From a checkpoint of a small transformer trained on Wikipedia.
Size: 14 layers, 36.8M parameters.
Each number is 500 + 40 x the weight over its row's rms, rounded and kept within 0 to 999. Layers, rows and columns count from 0. Numbers have three digits each. The size before them is the row's rms in percent of the matrix's.

# v: layer 4 attention value, 448x448, rms 0.0518, rows 416-447, columns 0-111
# o: layer 4 attention output (transposed), 448x448, rms 0.151, rows 416-447, columns 0-111
# gate: layer 4 MLP gate, 1216x448, rms 0.0571, rows 0-18, columns 0-111
# up: layer 4 MLP up, 1216x448, rms 0.0595, rows 0-18, columns 0-111
# down: layer 4 MLP down (transposed), 1216x448, rms 0.0571, rows 0-17, columns 0-111
v416 096:536480478579513487541479396436504484468486556516531541475483557439443520486548457514485449516447457530513503527500502510476529527460444476497550421514556491538418506472521521508514411486413550483481484502496476520433519422451530495518546466501511538464503501508499465417510487484598489493465486512530434492490482447536548467554517508532
o416 097:494471526515558469486512446486462531459445534478455536510529566469530484548493554516490485499551578444459531472499435471535518473519388459463457496524570505540548435474491485593532483531531481518446484540471469548474514522501515531556450501490535531527529479487537466509472580481566532492495509548493477541499468523441524498532511402584
v417 096:500497536493458380509509538472579596512540491475459529548572528468484512477478509550528487495473499525513481499427482582530390447555528528534456508386508441529437506442472495505491514499573483482469551566497523588461535505520522538544519557432457509558557566533502497418523508516506475514435525530496529506574570521498492456499597513500
o417 096:562498494572486477509476500469494545501522498531515498468509461450508480531564568561485484449517551492459499467532476530506489537496530512489443520439485550544481363493498456473473549495472492522524494535435461507454479496476514490519489564505543586482502557469453508478533479545499440462473505493577489548469523567450495552536472556460
v418 102:513499470519544489533480490491548502438515448495527475491485495419452565504537493472480515511429434505478474481509436507507534544460589460513471506481509531537512487478484475477542518486532487459413479565475440522547496525513491563410523460543418510505492544477575498555577547460518478497452465535516476505484497559547495510618515542483
o418 101:477454499462495435557483510555483469460437478445477453459504495566554521620558514530501521551512570496438459523467460522518501525513539511501484446561511507405528458457519438448481448421556497508504462523506483506447499518558493489499512505532544411493430432497492499474452561472471558455469470499558501577522532473542417530467546511494
v419 097:453474451525543495487539549460513475581422421508498493492604508446481531462401500491525447546464472508450490565555493473460445574505527472518468472434507567510556526507505429448479499468477503451520491481544437492549509540506489553484505480465442464454487496383494488519483472504549536508499535510526517476575609551473456494484491530509
o419 097:479476511437468535471470525472551439564499480513471501457569478419494516513503473484476558436469524489480506560509514539477455454528456577498530495448517535464498419513462478575520470554475455498413529469499391527522549493435512506521520540490442486481447549544576463553450462537491511495477517571466493482510462525478517444481551512515
v420 097:491535504542546506526439409489442441469542510511493533528514510521484508501528493517491503512434515468487499454529456494436475552509476510480414547508453533487531526546497524521503495495535448458552490530443531458467543528461511485567601485425526475610482523458460562498491446547482469485475437520448488527514445454563490502596538531549
o420 087:521478453475417419540529492580547468541487451625497537485441521478445457518437544494515499539522451487498526522519500566499474491408502526519519434570529508457446505556467519445540487552483475495510531499513488503500470553402521481514528473498515547513454493459488567485576531503503515521547402479538485500527509507492517549542525557534
v421 093:473556533508501522507502498478479551438424541522528489498520422553526463526500509486525518487506492511561524546546494490484458457520515501442535483518574492432511486449515521510565526514523479433571549483523453578515522478469558488495504522519534512489513470555434460529490501533569510477563547482469521515571504412530548550523549516585
o421 090:536544499530573507476498435598447542436479513508534470430435511554501435469479519484499528518551490515516611462560456502564497447554418504514460536444536480558493456515461499442502508575548518519516518511498505500516488487442501523478482465536513509459430501492468510561495552515560483532468545510537482506543498452535522443470492484480
v422 094:553501473480478520443460478553502489485527414496451505542529545457480530493532478490506518517476495555473491502516474544549537534505480572461514485506531480484497454509446483484460447496494432354462514491409452542493439486516561510535460416481449479547559543530467487491556428477500539487463446467448502488467422494500449445541494507516
o422 093:558505524514520523430523517571532491502474482496508468523519521526579451476457525465516470532477537475479502508467530538497531502444457504500436484413512469463526473493483496495494467505544449453568468530417458529512448559501507490495518523500531463566549498554495521511473553453536491512531464468505512558516524526487571429480573515504
v423 098:517496566502514524511515528499492417434546445485570438511511506506464557481457484539486509497403531477391501481596468472468456515511563543512477489521514470456526503488504494472549593434474455442529515434432472537489563489526549468487527536517579530504492519502462509459511553488549438483474580542530520556470548492491484432546472437460
o423 092:462494468446503495472465525514503460548495520482548556498498501498497517517490584562548552472473508520511513523521519529516452552447543518480533496457532514542501529410484531453581552470462500506459460485500537485549486503524530502517478524455572517546486508491497480479469539467504489526586506440504559542473516551476486461467555542436
v424 096:475448394477533545432488517566518533575478429513566454561524437500481494508529521593518552529486502511492565444506519511508516535477500579527493557563392529518497494480483421479497510463479338496489484545513489510524554534507475541550482442520445540567510498522520549526455461558513421508509533559450496542552450418479539523629473571477
o424 094:593455551489479442561515545524493542534431457531526484530472544496568492489469455479558529540557532532529474580468505525449532593418592518516548475578428543510528519506445444533464471532457522514463510501479512456509502506491541568530563486454499448511521475493479549527517435434467489524559556506500515487470479458544515505482501528552
v425 099:546494480485523489513439426467510529534426463492505416542409571509475574471490494491511485528513527418503555556413423484532518496522511548507493429553559464496462449561469520476549578510519468435475542438395483488439497411518553510428502515449514501441463465485548488550506562490532559495449468469536461561507480502477524490542451478544
o425 099:466485493448483511528480481453430488537469507487513423418491437502486456483460502562521444550518520471522583506405505485492494450448512553485436552455512485570518449457492528497462485475512548441537503469535528490539479497439556470528535453412554476517460521491458445453491534517551524463503482462520504537515455387556506489482506443529
v426 098:483517548510412497493467436562526454515530461562541532489534527492517500529529449521511599498475480478540550480469539496511489504456542416505432470538459491526431482565510509505445448496482483489540524474496483480478478456530493474554451561491451513546491406528594499511494468466485504520521510530565584527485510493463487428511548486457
o426 098:587490536481483478556529485529539449536495442484505534497512470497413504496531481485469527493515554534537530486465441540502514440467459474503522390554470506589438468503570453488524493449490504504525534496504541531456438505493517537416525534521517553458464458502516501482529487455521502571533556533480505453502499591526462534540515503514
v427 096:511536523512449512487454518495461520480514484469532572483508492490568522496490448520492500542552615554463519496455417559485412508512477475480506477444544493449516492472512490516490461487506556489496538441480554507540600510504473515540499498490493494549522527500533490494522563469548527502546411485474533510507523413472465481488529479571
o427 100:519492495455488495486459395513440553527554499582472471483473554502495479537480468449504507563572527564502491518511580506479517517451485513571493460540491482529460487515465473525577498527576566519540534435566424504484463502475484475536457514469531497473488472508526487415500500525458465537451453522501502547467487478526499450534468506487
v428 090:558460520523487522444530468517460482567530547486471475500514422528511503441489499501505503539564443514527503463506498550491637520473492436548466457511533540477519452500493502518576526498463549447390450450480453535486491520475470537485481551490485504468475509521502471489411539425446547548513477483525511481546524503457526480458449519470
o428 084:520460460449498517492518486415514403512487508479472536515548433552494513529497523461515583490472543535546518465510484498512509510492459460480479469366513536503518421461568447464498537477576529477503426484464453548544539525541551518470510552426547513447452491440514526431528432533490505469472554558492592489453590461535448478459463473486
v429 090:502434492563492468462530462474416469563567483443489611538480476547532475504482539476463500528498553517476513468469537529504403507518373430465493547548454478548575453479474503485483563525545522419518528458435395469569528529408524536453510458453561492545514388541457465520506505581519529504593478512515470502442500434484474454567498438502
o429 089:454522514482491546489486503512488458441521477559540517546507497489471533550566549489451507522512524509524430454519641504461556548522442532586488453453484463453523526435491495523537565504552528492487467526478541509454486572583468554513486449458493408444448503493535458500499499540490508489545565541420413484551518411518530544466470477456
v430 101:443464535560418489552522504508576489483535562513469476484488443531514545511500415512506483520507422475535487481548423541516496491511570527476537532468545461442435529461467522489500517487492452452546563574489505478479544502476493515484514519557515450450522469572540519516505559484520459551442475495512501515507489495390507558520575523443
o430 097:473463546516423500470565502567468482532502540524472527524523482552521447542549497570549468485471496539546447517467462506484540514449542453453551482497462500488574515462432529523578532503576497486517488506508482525461464437477454522452494597519483420554460581467554496474468495539495534467439541635478477515531493426492479509452541513551
v431 096:550530502487483467461486492543576552436502550508486476554496457479522467492514518533500514527529433437521528490511525512499500474496473471501493515534431504524512451530457454547512455515495525494435481524506501488536504534503472492559498526497464502512498503554584470510605434537543458475524546462468487524550494489484525496485427515469
o431 100:491532474499440496452511476501496473491483499511454529492545497543510488452573575474537499506548465536492489493503513501463559470502492546469408441586458435530522550508512489442524460515474517500473465502426496536491421457491484526482523516521521502488481457536517485446556624601479498534452503599499430501500489527566447525530475535512
v432 096:571519477524482444541513505569611497554507506503566548530488526483524565486437455525481512443504531496515523511474527511475541504553489546567497507455522499542510548500518533494444476488457506498517493540489531441500471529456544424557438496473471531491461438521505481486499519484599536465498416516522467569402522503480441502536507469492
o432 096:403592468458424558506445513518538549508484455564538500520512549502556471465444428510457507491502460500543523480509485483463511519464515544524463434514476476519544503489490578491515486546486526445530464518491533601517509487480471395532449461481470536504504535514455473446549538574546456523478549563537540501459567477470580533493520516521
v433 098:479550536452493487440520525486536533516502520448542451512539489501483518517506487496558492467522473487478501576500515541505505443489551468457549480495549451482523444511466477481483531504519446546442491386412525446497478514535508587523569492533596482473524577498494505516474551522428498559496479531460545448523464583509469577570534505527
o433 100:405464517465567506510520534487489521488500465443565459545504469509559523503548493482504531459513462415496504533465501540544521442519506460480436536443554485455545441484516505465490576518528450523462397447421527495519459436456473510536544537497527471562510510563468480483506610491463463488531523488494457469551492470477499483515534523450
v434 088:502478496490468531482461510501488510563503521454512568449488435496511495503470519649466509553542519514517511409495461501476598501532521445496484521547529494478536510506466507520511475528426467589496473470438484518482421453451515463537499506422524463473474483516491510490533475509418463532539491499498484485607490434555470478517493523506
o434 092:509543451546476478490472460490483518479490537541534541564519509450466533476490508498573472475503527481508455480498477494549564545461443469490511502579413473457506499566489501457583532479502452448480504456473447579465452517483553459479423558543509513516535466598553550465536503563535549529476495467513556549532455448511501524549515516512
v435 095:547466451518441498516484515525555463527566435548514487513521517468463492474517542518482521516541463417472529528413506513567454422397377557484611548446452475463490547497539549481550489419523442493521422468453488431563473515515483443550520460566453567436466499528481497505523500484521506514539595494471521473490515510406425452520570439503
o435 090:485482443508503481444497521484552514535558500494522512571464512484453467496495452488516451523470508497497423522488482528585473492513403475549539507415480466561554440432559484505461478515492503541475490476478573502473526540537491536555483517478523473580475487461489505517487546451453527502507555443544449517518502500563510478486560522456
v436 103:483506537516556528478462537425559585534489542475455535502537380466536456496512542528517507472486567550507488454564515431465632544535543475510460503467517534474517447442509527474535529494525535424472517526479539509511521531491471409531511588527458493467449548545472457468487486530553568539481467451533458419607493464466477473454527498510
o436 103:506520481511572508498517435537556464532503542509468576449455556547454519527506499460488461502517549465455460488569456529587543561525516498480507527523465508419540490549527501425462504457541516491546477476522476484501482496518512518485550555502484570443539510544495459458495488538510451456481553518547521498533466470569507469514527550520
v437 098:507498526506515498498477561547460478536458487507505533451493511522537526561532448360530493505485495528458398446470479482511521534471479493545532476454476488497520428530449484541521564546485568531546498540535563469492481439467497464446557476456475491441546535525534499555443504504508526470514508506445482446460557482469455487527460462487
o437 096:465535565546525476553450507437508509488509455541506483513506560523507442582523492416507507435458448552518476455415482532496514494430483495532509554433547567514469553453466538543509478541488525467588558455528461513442563456458503487484535527434531527440523534503531477485467526523501519555537607534462476480445496492481537485518468519525
v438 093:508487488476532473546511449551493488509472452484483460461498454456538553484491558464497533510406452498465514485465555501497529459510523529456512474488480495512438476542526474529477495521446429436485541502398516486522525467500485476546460520483517475533528456483501538531564458542536529524570459520451501509545543515533448477504479475549
o438 094:483542520543544509462501449575599468503509504547507470544492404413467556507557468490506482473508524535479497564488513472534548500510643515516495521479454497435525499516556494528503481401444546506542508474539489527478542527495531545572419559396427450543518443523463404478554469492507504583510552441433515510465530506504467470515522496475
v439 097:529553554473534524474490545517472459546516507480418501506500538532496522466533420431503454486466506572534516419467559461524423522548531514519430490497505473477485443494468490509461538554490505473587548563596556537558514450535498484525491533584471486532496454436564452479561511467481544484531539496507523475609559474477496523491527558479
o439 093:582594593508505416512476524571496513522498487473509474489518467475562463504485483502478506479480521481449553441439517510475444572504526479478531551405513448552509483434532466480523462451525500538573453574480500466520551413490476497497483525494494594558535480496487485490434373450514408536429407580531505517518463516469529504468460447468
v440 092:484487454499548495456582481538511506455481522548523489487514606477510527450563503509576503537605528390493496511498516504488467536389541450533509524545580529470514505530514498546525529589437415500584418500560503513449543445492458518441500506455510482502573519495464502476456536501487486499425529492528494454500488521380494543507418532555
o440 094:492477514467506523480489487390468535519477542548425459531458482470513494475520516483582533580538472488477491470494505468530545521509497506523441483508471519571534519561521477458418492520509514516449488483482586511528514525445453575452430502533552519549483504537442495400462517486485542536456516532476440401571529494528520519435529434515
v441 095:476540484476527468584573420478501526463476450521461546487580476532417487436433495490523477535454474466483478508456567505529477452513561504474527490542561498567450535466486458514525503570438561529591529612542500560472470444479520432522534530483540509480490498535509500451441519492479452501576446493488416551486502429509564590524448479510
o441 091:505576480474514554401464483514487551508514475460463516476434482577435483452542444552564523461479461518553528560474548494486511529486546499450470565514464512418511474463437451457464487576489455435518570511515553454462470463468475452510407543454518551475520474459492440540489418509558454529497471467549560429466484505453502483562454552483
v442 100:484472471452484510471486487499507496515510506512505504476575505480577496486499522546526522469530464466533535497473455469480495483488536456516569443435475557578482477549518550440444555401450573538481535447507567458417440470413518505511441491525452499459508441518493500512541534489513539496475473463464491486432435542446533502471501516495
o442 102:464531484460435583516552514438520462559513525475529505467602513576474560501517476492523465426538456488515549509542461595460510443514504504493516501554542494475515500510542511489450479498477469468554509501478489404460491524531535529486444464569458377479438500529497485412508539428561535509531576527510500540563474522534524513506543484523
v443 092:485465470509539511529503504538541471535538474467625526515464525451477414598581494525493468441476450541577514511509423496442510511446461509463413521409507537535552479484541445447508535474495495465474471453517459561478496464460495500468459444478478517494539504535545529593503521571406439472416517519524525496514504536501588493576533504468
o443 092:559454520459498538492522518427472461535449489492497490557482547493484512463538521469502481463497521508529500542563519490521452515467560518481494454465520437513494540535452459502452491472519554525500631529477478528493507512535594621457461392558478425492525514570442517492491511473489476526511413497512441525580521503586484513508536443502
v444 094:479508528495511450556461365504485534507581501480524469534436461487527544509484483479484409472447514538529466455502425451578547448521589500457545525518509440471504615491514472451457445453519489483533494491543507531480499540511541560531497525462597519504554493540497518495592425461471521512497550579531460466469473542441529480545567525519
o444 095:566477517441484527455508443473486495502532576466470480464503510482491488523510514563479497492507465468567550490481498468465559507482541560465497488441440548565451491445539452522520451578540392566435540470495481510510502482544496509470500483492511512450505503528531533498472491511493466477461516442545464475519423537486443452535473537501
v445 096:513470486511528491490506518501496483449532516521498440465471496516564510481500488557472457483511556522531462460422503503539444486441494487535470469523472476544456493464456473497572507473527522497501505518554578508548501465517532472548512564466453551506502494582453500494523431520524524416408467469526527515514434526518494479407446538537
o445 095:577518510520456509527520512495487510504546551495469466545532452498539543509542532564562466641533508558467489415510509489540519500479428503505469522515467527507532472567495475540485480539407466477514542510489549593502487514518498485419480492497507503481550454464453564512490486511581480498490582424524559547461514444537475499592474576462
v446 088:512516427496534429524568500517583449522493441515538530484480541460556441491495448528438475539465511452504502433490489521511453499506473539554484469514477609509502555445523472502536451562494533471513545595512504582459480490484527632441478526421490541560532523564431526478529480501448506554514502452446536477478408470478513455464482502531
o446 089:556513471503446492516549524420513452446505469457464580546476536411560451500532560552473437510448458526504558437512581510505475475454489504513445525442466485562546501529475476604550508499456503480496528517503509515442531515476488501453446455547396461377521545490460559503534569476476478539482543416502495495494486532524532508569476516474
v447 092:491521414504485487491507434552516516470492484499446492546437553486491541461532445470462514474557533517471466474514501583550470537525471477567446550501464562560558557531537518496495458522572440519487530481572495456477513461456544521430472504557470455559457578518468529549485447574459460612491551512501441544503455525522524493501534552543
o447 090:571514482569493486443542576443478483447373527518485492510456496450550471531525555465484479457508540529493499428458518510483470531364525583481483473515491520481459492472577526462514491546546474516510474501531482521502536496498487475478521358529509481493443573468501522481483567448531477509539469512508421472474516422466504500513579401533
gate0 106:597477506521486549486521502511545494481486470464481429562474434473574450494434484514541533487516563509391520503539502528364516467476497554565516499512486585499489489493553521492534526486477432552467441513513484509493440506459507483510488567492438507503479503635517484516505517452506478456430534533457456547486513462573567538490528510456
up0 106:470447500474470515552444517501462522476521504546481475508538516506478459467535579511506565583499502473472414542528464448553598581493492559501546499511437606416414529569515528496530493483495538524482504379456554437458518497524498453529492419499549516452567524517521453475482562537462501541526495463569558440518469539442441477522483459505
down0 108:487440471514468497498487508519499488500507571515456418550525493485490470441492553442481505567555451489619429468478495521548507541481566504462526469439472440394460422426481502497533533531477432441550554502466524496440454529471465533522474553503495498502475566490476506455513495539586537460469514503466478434478506546492510519515507487547
gate1 102:446488521499466486471489475516481448424460574514414475424486526491547518459496481500445565476498553509488442552502517543478526590513515529563471522492570499477527508549460490505551515496478483512584596562503513557486538538589545535546544471440524506521471519463467419490539459499448571430536473483515557528502494544492456437462513542501
up1 100:513505490446506519479560509456520500526503484497414511495537450462541537470583516491532493508572517596517479514529561503454506520506480520486521507507395529445593491491549504448472498516472549461482552555498461514538480565558495533440535461507528487492564501533487469480437482472519521544564513443518508519462539454520540516470560527478
down1 098:457513567566435496464553429452552504565503534440517513506501502564489547483500509437470477434563481490448598546472490591456511401467448468540519473543456517418453502498541497441424551527522578526463506535490596491513555543429533474490483530493542490510524505509556550545539491554561467598532477512522489480455534456504570533413538543418
gate2 095:483497552521533490530495480527479495446481418430411477494584564514460453518537530533493478601478500512471437453524504524537489511490449529535525495511532470531496449420500534509417508525562494517478489494458487443523518633557497492526562415525535529429448448454479473453474541509517534536418401530505543499509460529509500488483455572498
up2 093:468401565497430520531482531527460537499460503533458488469502532481530520503515525569484439478464495518495549519540527585476512512530484441462486462502439599510446402446534553505569504526514525478515497517467416435484502425483524435522494504517569466587442549416485552596479579508498488531491425494458470534412472463517485440467445504518
down2 099:597472486523547509473588491506418410549506487518506506503450472475487494545541495505511511497484452549523507532400570514512546450523484453469468489502517506471461471517524564445444476540478450483476495484565470519570410574526571486498457494482498535546578504555504544483470413487516463547423490466453415490460465471498451532507556550524
gate3 097:533563444469443504465504520498485524519491513523532487526509481492417536546480498523509447506555519502581534497567483530559565478469491467518499541501496586502481523488591523495532506467497491485510528470480596471489452507490499553476469537527543513517500558454487549466457507443473435549569475535558469475520497477480560554440535432528
up3 102:525537469472437494516504567467531427514497438448530586536553548443496455474479525505500502584491420545469482402470524551547578477537495509498496502448481503595532476516422460530487565572492615511411533587572526446530542477463511494500510530467488525512509452500474596543473465444530521531509460565500541507504474511464606548473460491500
down3 100:508565508461517512476520558537460506546492497519458434484428473455445497493507439456469449526511458563458407468497477529513518484490457505433401576434517478548489565487492470461478509442402542516527513470584489481576460479568462465429430492521544525549468518563427566548490371579486509485538481524582535552501531545467558510494504521449
gate4 101:544486514449457512534465517469531566514493414469475540539512547486475505449512423562468552451473502493580461462437518512458443503464493501507479529467603587477541450469433535469526518543516509505559453575442512466518493460461545465460507493484533541467499498491477500550497521467476509477464456506466498469449520527461465501470600467463
up4 094:489456447535516435485448421487480520521531496540515519526532498543491526517534510525536441524494504488491521500544543488513478475494492506444442472474464498477550584485546461467511486428478483533538551519474460459511506488481514541488516487466416449520559530492507503522509376494459482472499487518509484501568454555554535459537461517413
down4 099:527513471535438528502476472532484471425455449546490526453552527417501489459508514534529528538379490500422427571461508445573573447523497503533557492503543463456502497482527558407564519486484519480572488520465520427567543489494509472607501412487468496482481421587452490524532461527545478419421543548523493562527440473495557488496439522533
gate5 101:542563488518477447544514524595535460520557514477519488516407463402427568526515472468419512561510498471565550505586469460475469512518598474497486538513508469518460516548505445473548511433455522440445484541469421481545512547484455513549475505518474445482548555474478544515516520509530531412511463469481539543447492531438485466516421462456
up5 109:561523497534485560487419541520556577461523549476530464458466515594437470503450481543534434521459482518428534492479591546538524563506496546496427535530430470524517508407498506466496500595510519492468494454468503566505520557509514512498483537497544490482567538505387547528490504532559510503497515532479453443478523469506538501488558506484
down5 102:499449451513531539453476493570568488430514544529492550465494511461577412532506488475539469603460481471433491529528510586592461519495500569448564535470453485515504481473495459488545466513508466474557429489516515589494566502477498489517571471527539492506519517526598448494449547475457465509542485461496499542584531505458493513509405519464
gate6 099:530487443517484576460569472509493484488471499505501524472549571531491485543467552519537562496512478460502464532504534423547483447480464484554530456513529433512473474552529506479507497429481530465556473490527570468566561489528587503502484491449517556499518484544487490422476535462469533558528499474446511550521481468483512577429504514565
up6 101:511527513500488495469503454483574472565590453497501494504528454453456457529462531527482486523543479536411531459490477458470489522518509503527545475501524390491514566507583503526514506483543483565468488495574453516473440505531501476523469442542452527515490538528522530491479484500522486499473438506524536478505531488498506413502545519498
down6 100:545532530512536457472562416523552519536548485513456481551543498442509470462616492495517504543541484469458515564438568480531464475481536513465548558548495517448620517534511542517474501497494508451525485492509480507480473567499479550446462527580427492412454506486524529513525492467567540491474484539477464522543563544507436481449543468438
gate7 099:569535466537527506492501547579441529515504454487579520478488467469461506483561525504517552494544620469477504484479431514486506542539519475586537453528477522517489543436513473522468406448492479522511516485491450519573481477430554576515548535497456534524525533513527453474491486491477491553527522493542558436480468492485447463466516472505
up7 099:554579515482566512531462479459503459511429515454513548482512502508478504443520563525529380517498464541521460480508522446490522476514453465541535477545448508505499515456505481469457479559452413504458464528472503537452518480459476515478501451494510505494515567558512458472491511526425411515482460452509499479523469623455543510535479425489
down7 102:481540505536446460461491472514561482459486465538522502499501558601471468469531477441409439463464429501480429454418597520579522506508572552514543559538530487451518541557503433474596534520518503523475558517419565546520524522545492441444498516517492489500461513518581621494439517450475514494536541495543494512531512538521501500510523510514
gate8 108:523524509553471551509534444488525468494529434487499473530498522448518448449448433495507510450484580472574524559518479453492454471479432560479456530502491480498517495478471530480505449545518492518516537524534533550525523488525545597532479515556571515539413619522504524504497527494476550507470498479531539420572487439552505509519542541527
up8 108:409516442511437493515543536407504529556570477491522407475446483442579556467443517545528478487548529534504517497430530522529482519516550492534544478489534496464449474525582456483499593504485473546518444522544580546452475470500485562433542531473496548477472584541458427456557519566578498488437535481496459462550558468467512526461480438559
down8 103:456488505540538507623467510496483433533480492461561494575502483489478530510475439461462491591560506521568431493487528507555537457545548495518487505539533504456468481553545514507501577481466467515468495482490453505509459486499494476459467470512524449513482551504469527446419620446515436467475436439437529451505473460451494495514522515479
gate9 098:537538495504424412523511482515483481503532501507438491494515559505492466486457518402535404499504451514486546546529463457468570571448501488532535512497505527543509502473526517578576557508498502563459508515445552514493480505474543550581540537468512519535536450485516535462489516460544518511478479474560491556503447452563536506491510484467
up9 102:507541519471470531457455503594551467427460443503457505510565505445473469493524565539465488488539397564528482499527504533481473590455463558488500499460445562535497565430500484517433483485574473422546470476542463474484504473495532491484488522468521536539551501505511510468474479471479479454424541475440525535549489524515549486512530490472
down9 102:484504543474502537445455559543495451556503479511518462493452474478441556458487538461425484515476468488463526486498574504525497430532485519517516490458499452496475406460509490513502585528534458400455525515540489452465550510551475502479489505511520584482498589577499520522448446536556585466478471499578482505497474505611478487526469450506
gate10 097:548411536521430494527475562499537521468538502561469482464434495473533517573490442576498533395483527443564536478499540464523521491458460551569518450483552440499496476442527514591501497549511567446529411512589541509550556479546504517488436486466537449499435487498508512514518451489493484504531451535550511475493460455529502505492517435482
up10 100:431500484555481433539463533524483479461447516519561528486450498509471544517477447488475486540461567437487472509532498405510532517517566473531526508586520511501506617524536465557496509505516485535535450460533500501592462539472495405434525486483590540546556521547433541528517494502579525472461518521448503467482552504460581432590557504520
down10 102:521539448508465547534507556540504529473549441474432482517509480500448495486498508464504509466547529470585475441427463516433471515451538573566471441443529524489423422445444541532483465475516434525530492569548442495469501446538529491485403441455474532550518494450442509456490521539463471479482445468535488556513438444472414530501556545460
gate11 097:421437484545473539524478534575576482524496490517563515462416543499549447498554497470529502543513582529505515503453522538512462415531458537520494349573551499482532495484513530478498589444541512495464528532457477578508556474449520482482466587452513474490491501457532584519537491447521480486497518468544510531510528514503510485512574474521
up11 102:507491490506500494498456560535487518554481488503498439484456591520451456522517586546515500423463589567481517543463556485533499429513476561535482443511568539495560528560497450486514549506485489547443548525499467528557520430510496435441532569463533544466474524470535528482476520420572521451516473553520500507461501437558530455517562493462
down11 101:510490560468520519461544590511590503512460486482565428518512532526543516474479527503492427506522572612492560565518520504528450507472511502471517522568513510441493519485512511491494453513468487556433501585500506453535567511518557485479521588492544521515613572490560513458470436506534448519548504463543540508440495506545457482465474490457
gate12 095:534558455474532518418462480492537502518491463519494504534482458470501474501500630513473534489442456449492446440496458529480527456465542519563521486465474456462436491493469550426452486503489529500532491559519572530529475549483505530418443472465520544478505552556437481434489515533548593441503507470512531491517470569439429502530451527463
up12 093:514499549541580537487483478567468503483451441545537521451502480492427472497524483469481534456514457543485484439519509430467477530456453545457512548485558502495564476477469505525494534495515456462536529550410587417550534501514467488458536505509490450468497459405503530526482529588488541538512488478448589501511519417518507457492489488503
down12 095:493493462447509517524496518443564496486569496501532515482450496509441478526503553535524471487520473509454484477482512495422507503504461557490515567518525480461561457474412486454463476570560513516520482441513582442574514491497546526504485482573539473540500551464511441476498458465436526450558500523444421574517510507520509530503471520494
gate13 098:507490516594482409440481426505467436483544461551455501540476578480444451524497627398515567515441513427508491437502517525538521527513542512491453619458488528486515525512481480500488478447522539543519504545497518499477490569551515498469517482537516463497518498462477478483485456559474462490411445512464505480445429566468490449473548537475
up13 106:542526514542474528482521496574504568534531451569509558511523478552401518515534464478574472530477451524567516532485523537457524504489485541459438493497494486556543493462455519527481469536417488524627509467469529537560506524565509470500468504490424474564473496426484510518511464508441523483494502565512529462528485484572523522571555564456
down13 098:458486481483483481531518533488477476528506476473515462460533476538494563529469495427443525510463541456444520524537586465427446540500511519569423426634502499449523531519458447485489498476495470508604484435547537535511516495526505482551507493485513503539543478488465511501462500458494460472532521519557505483561500546488470521493470483587
gate14 094:485417549512452488423492519536528540472468514496447497510492495444520523535509502497521487465428496499416482465468548505561498473443509522502515449520536547495501503512444504436504492540498397541547516462531439511517544527467515511467536485479496466457461489558448552515461504438441452489560580503479435495568444459556523525486559523516
up14 102:537505383524523529536510467429438512508512496495510541541511487480446455436498498539495502524536494511562494530447523502453438574453538492520563420450456437508447497422533499529420499481521507423472494540478507551548436485562472430530459510520488481579548502498457479454519561467550516508467482546473542547500612465486562467510477450400
down14 101:441480407557511450476504402507499459512483575515498489522523515523510443485489444513525507507504498459608550502459520518475501547450509523442512533490448493486538546507566492532503481525477566498451447510467481440572556508515501516502475500474501505561444439477518515515566523489507568536493516540484545487535499511545546417520421518487
gate15 104:530534528577490478560413533506476529491532474474490458461416488471458493540474506566443410471538524543493550504562466545494493409549529515463416487577619526465504455543490521535497475454482503503513488467474467522491483549505476523518521432533436496536438523522455560532505478441516509565555458527477447485506535443459427492535547496437
up15 097:512458540576462491491507582437486485565480511495579503577518545530537469542576490499467445566530466485466446530515504475465507453490528422467531446495408508520523497490480586536554509502508488523494486439602535438544523534532525486496514455532518467528538499446459588524516434457483535485522526412467489551505502510558550488514560558492
down15 102:411506532505492433469489558477513498525536443455569529503497502454496522495501592521467478445428501493477556507512481448546465488537477479449522569455472496583524478548550474459548490492447562492432422474515499454517520530529539437533490546461520505433574518574524517487553558436487529534497465484618436468496495484465516534506579486530
gate16 102:502524521495457506525530531542496498529560485487458600476419532472443529471483513512470531502462490485517489555578470530458500510509567495466542507510481490529484509521484448489579622486450451471473507508471409428463533563500552449550531556535453489426524497485492508505494525523553470492521474560545452499560493527468508482418431556585
up16 105:523483555439525585440589530532444460480491548517517449499539552546534454524488488569484546474563516484505532472495444518556528485440462467490524462428507472503461524535541485513513510506521441537486375470555463479515442419535447528515503484513475519490507506495482506532544494518496522476561517572516509488477540492517506555545516488460
down16 102:514480481540500550479477560523506493527463564499471483526471471498541500476420502509496416516474490509502494471538437442450554459518524513453498493528460520515511481506507468504510556518501522524515558492582468547466538459495443512531549513542460562504515472498457470566470522508454506473445459478551423585518436484555491416531572548508
gate17 098:433571476572527381491496480509499467512557481441447559478437428459474536519477480409492496494474518456506486520466512519545510517546517528449520526560504512401453529435483487469448524547446547561530536525529498520421516512524467521617563474487527525465463477458431477464444501510470465504567490528553505485463491514453450495528523503535
up17 095:452470503533515490502524492499530538461534468521484499469521498463514437478531508527495556495522465458485572466509511549607491573510517492507471490478522508368515435553534452498485510538555550505535453519546476472514548488533461556488509510491533451475519574517491537452472496439495508500531478485449490490422437500481502480493500496506
down17 096:466459513535532434437593549462497591471446497514502394457507523491529450418466512489467490530478474536475467403515516450497494524568544486456432497491450474417469545528439522477447468481522496530493523548489540500461517460483419529512496523487494485493511485479505508511459525505500476460521538413500469486532530525520512537415475541510
gate18 098:450443493467475476504433540507506454510496570466496543501551521469494443481486493551490496446572542536555504505556451504548527437493472506562473442555468486537501466491462543505559519537557507466578544544512504529499483416585500462475506525507518506483430546445497538459452484509515461484483559482526527504515506424549521493506550525500
up18 094:530465502538502515515547510514457454486542526486497491430467466552445503504457471545466491434554550538603459488464396493454459441476539567589501501544499572524568432483473594486508515486453544504514508495578458508491508483519495575488547495464497547540500478563436521451541549551418507487496568517495495413492483424520449522517534573497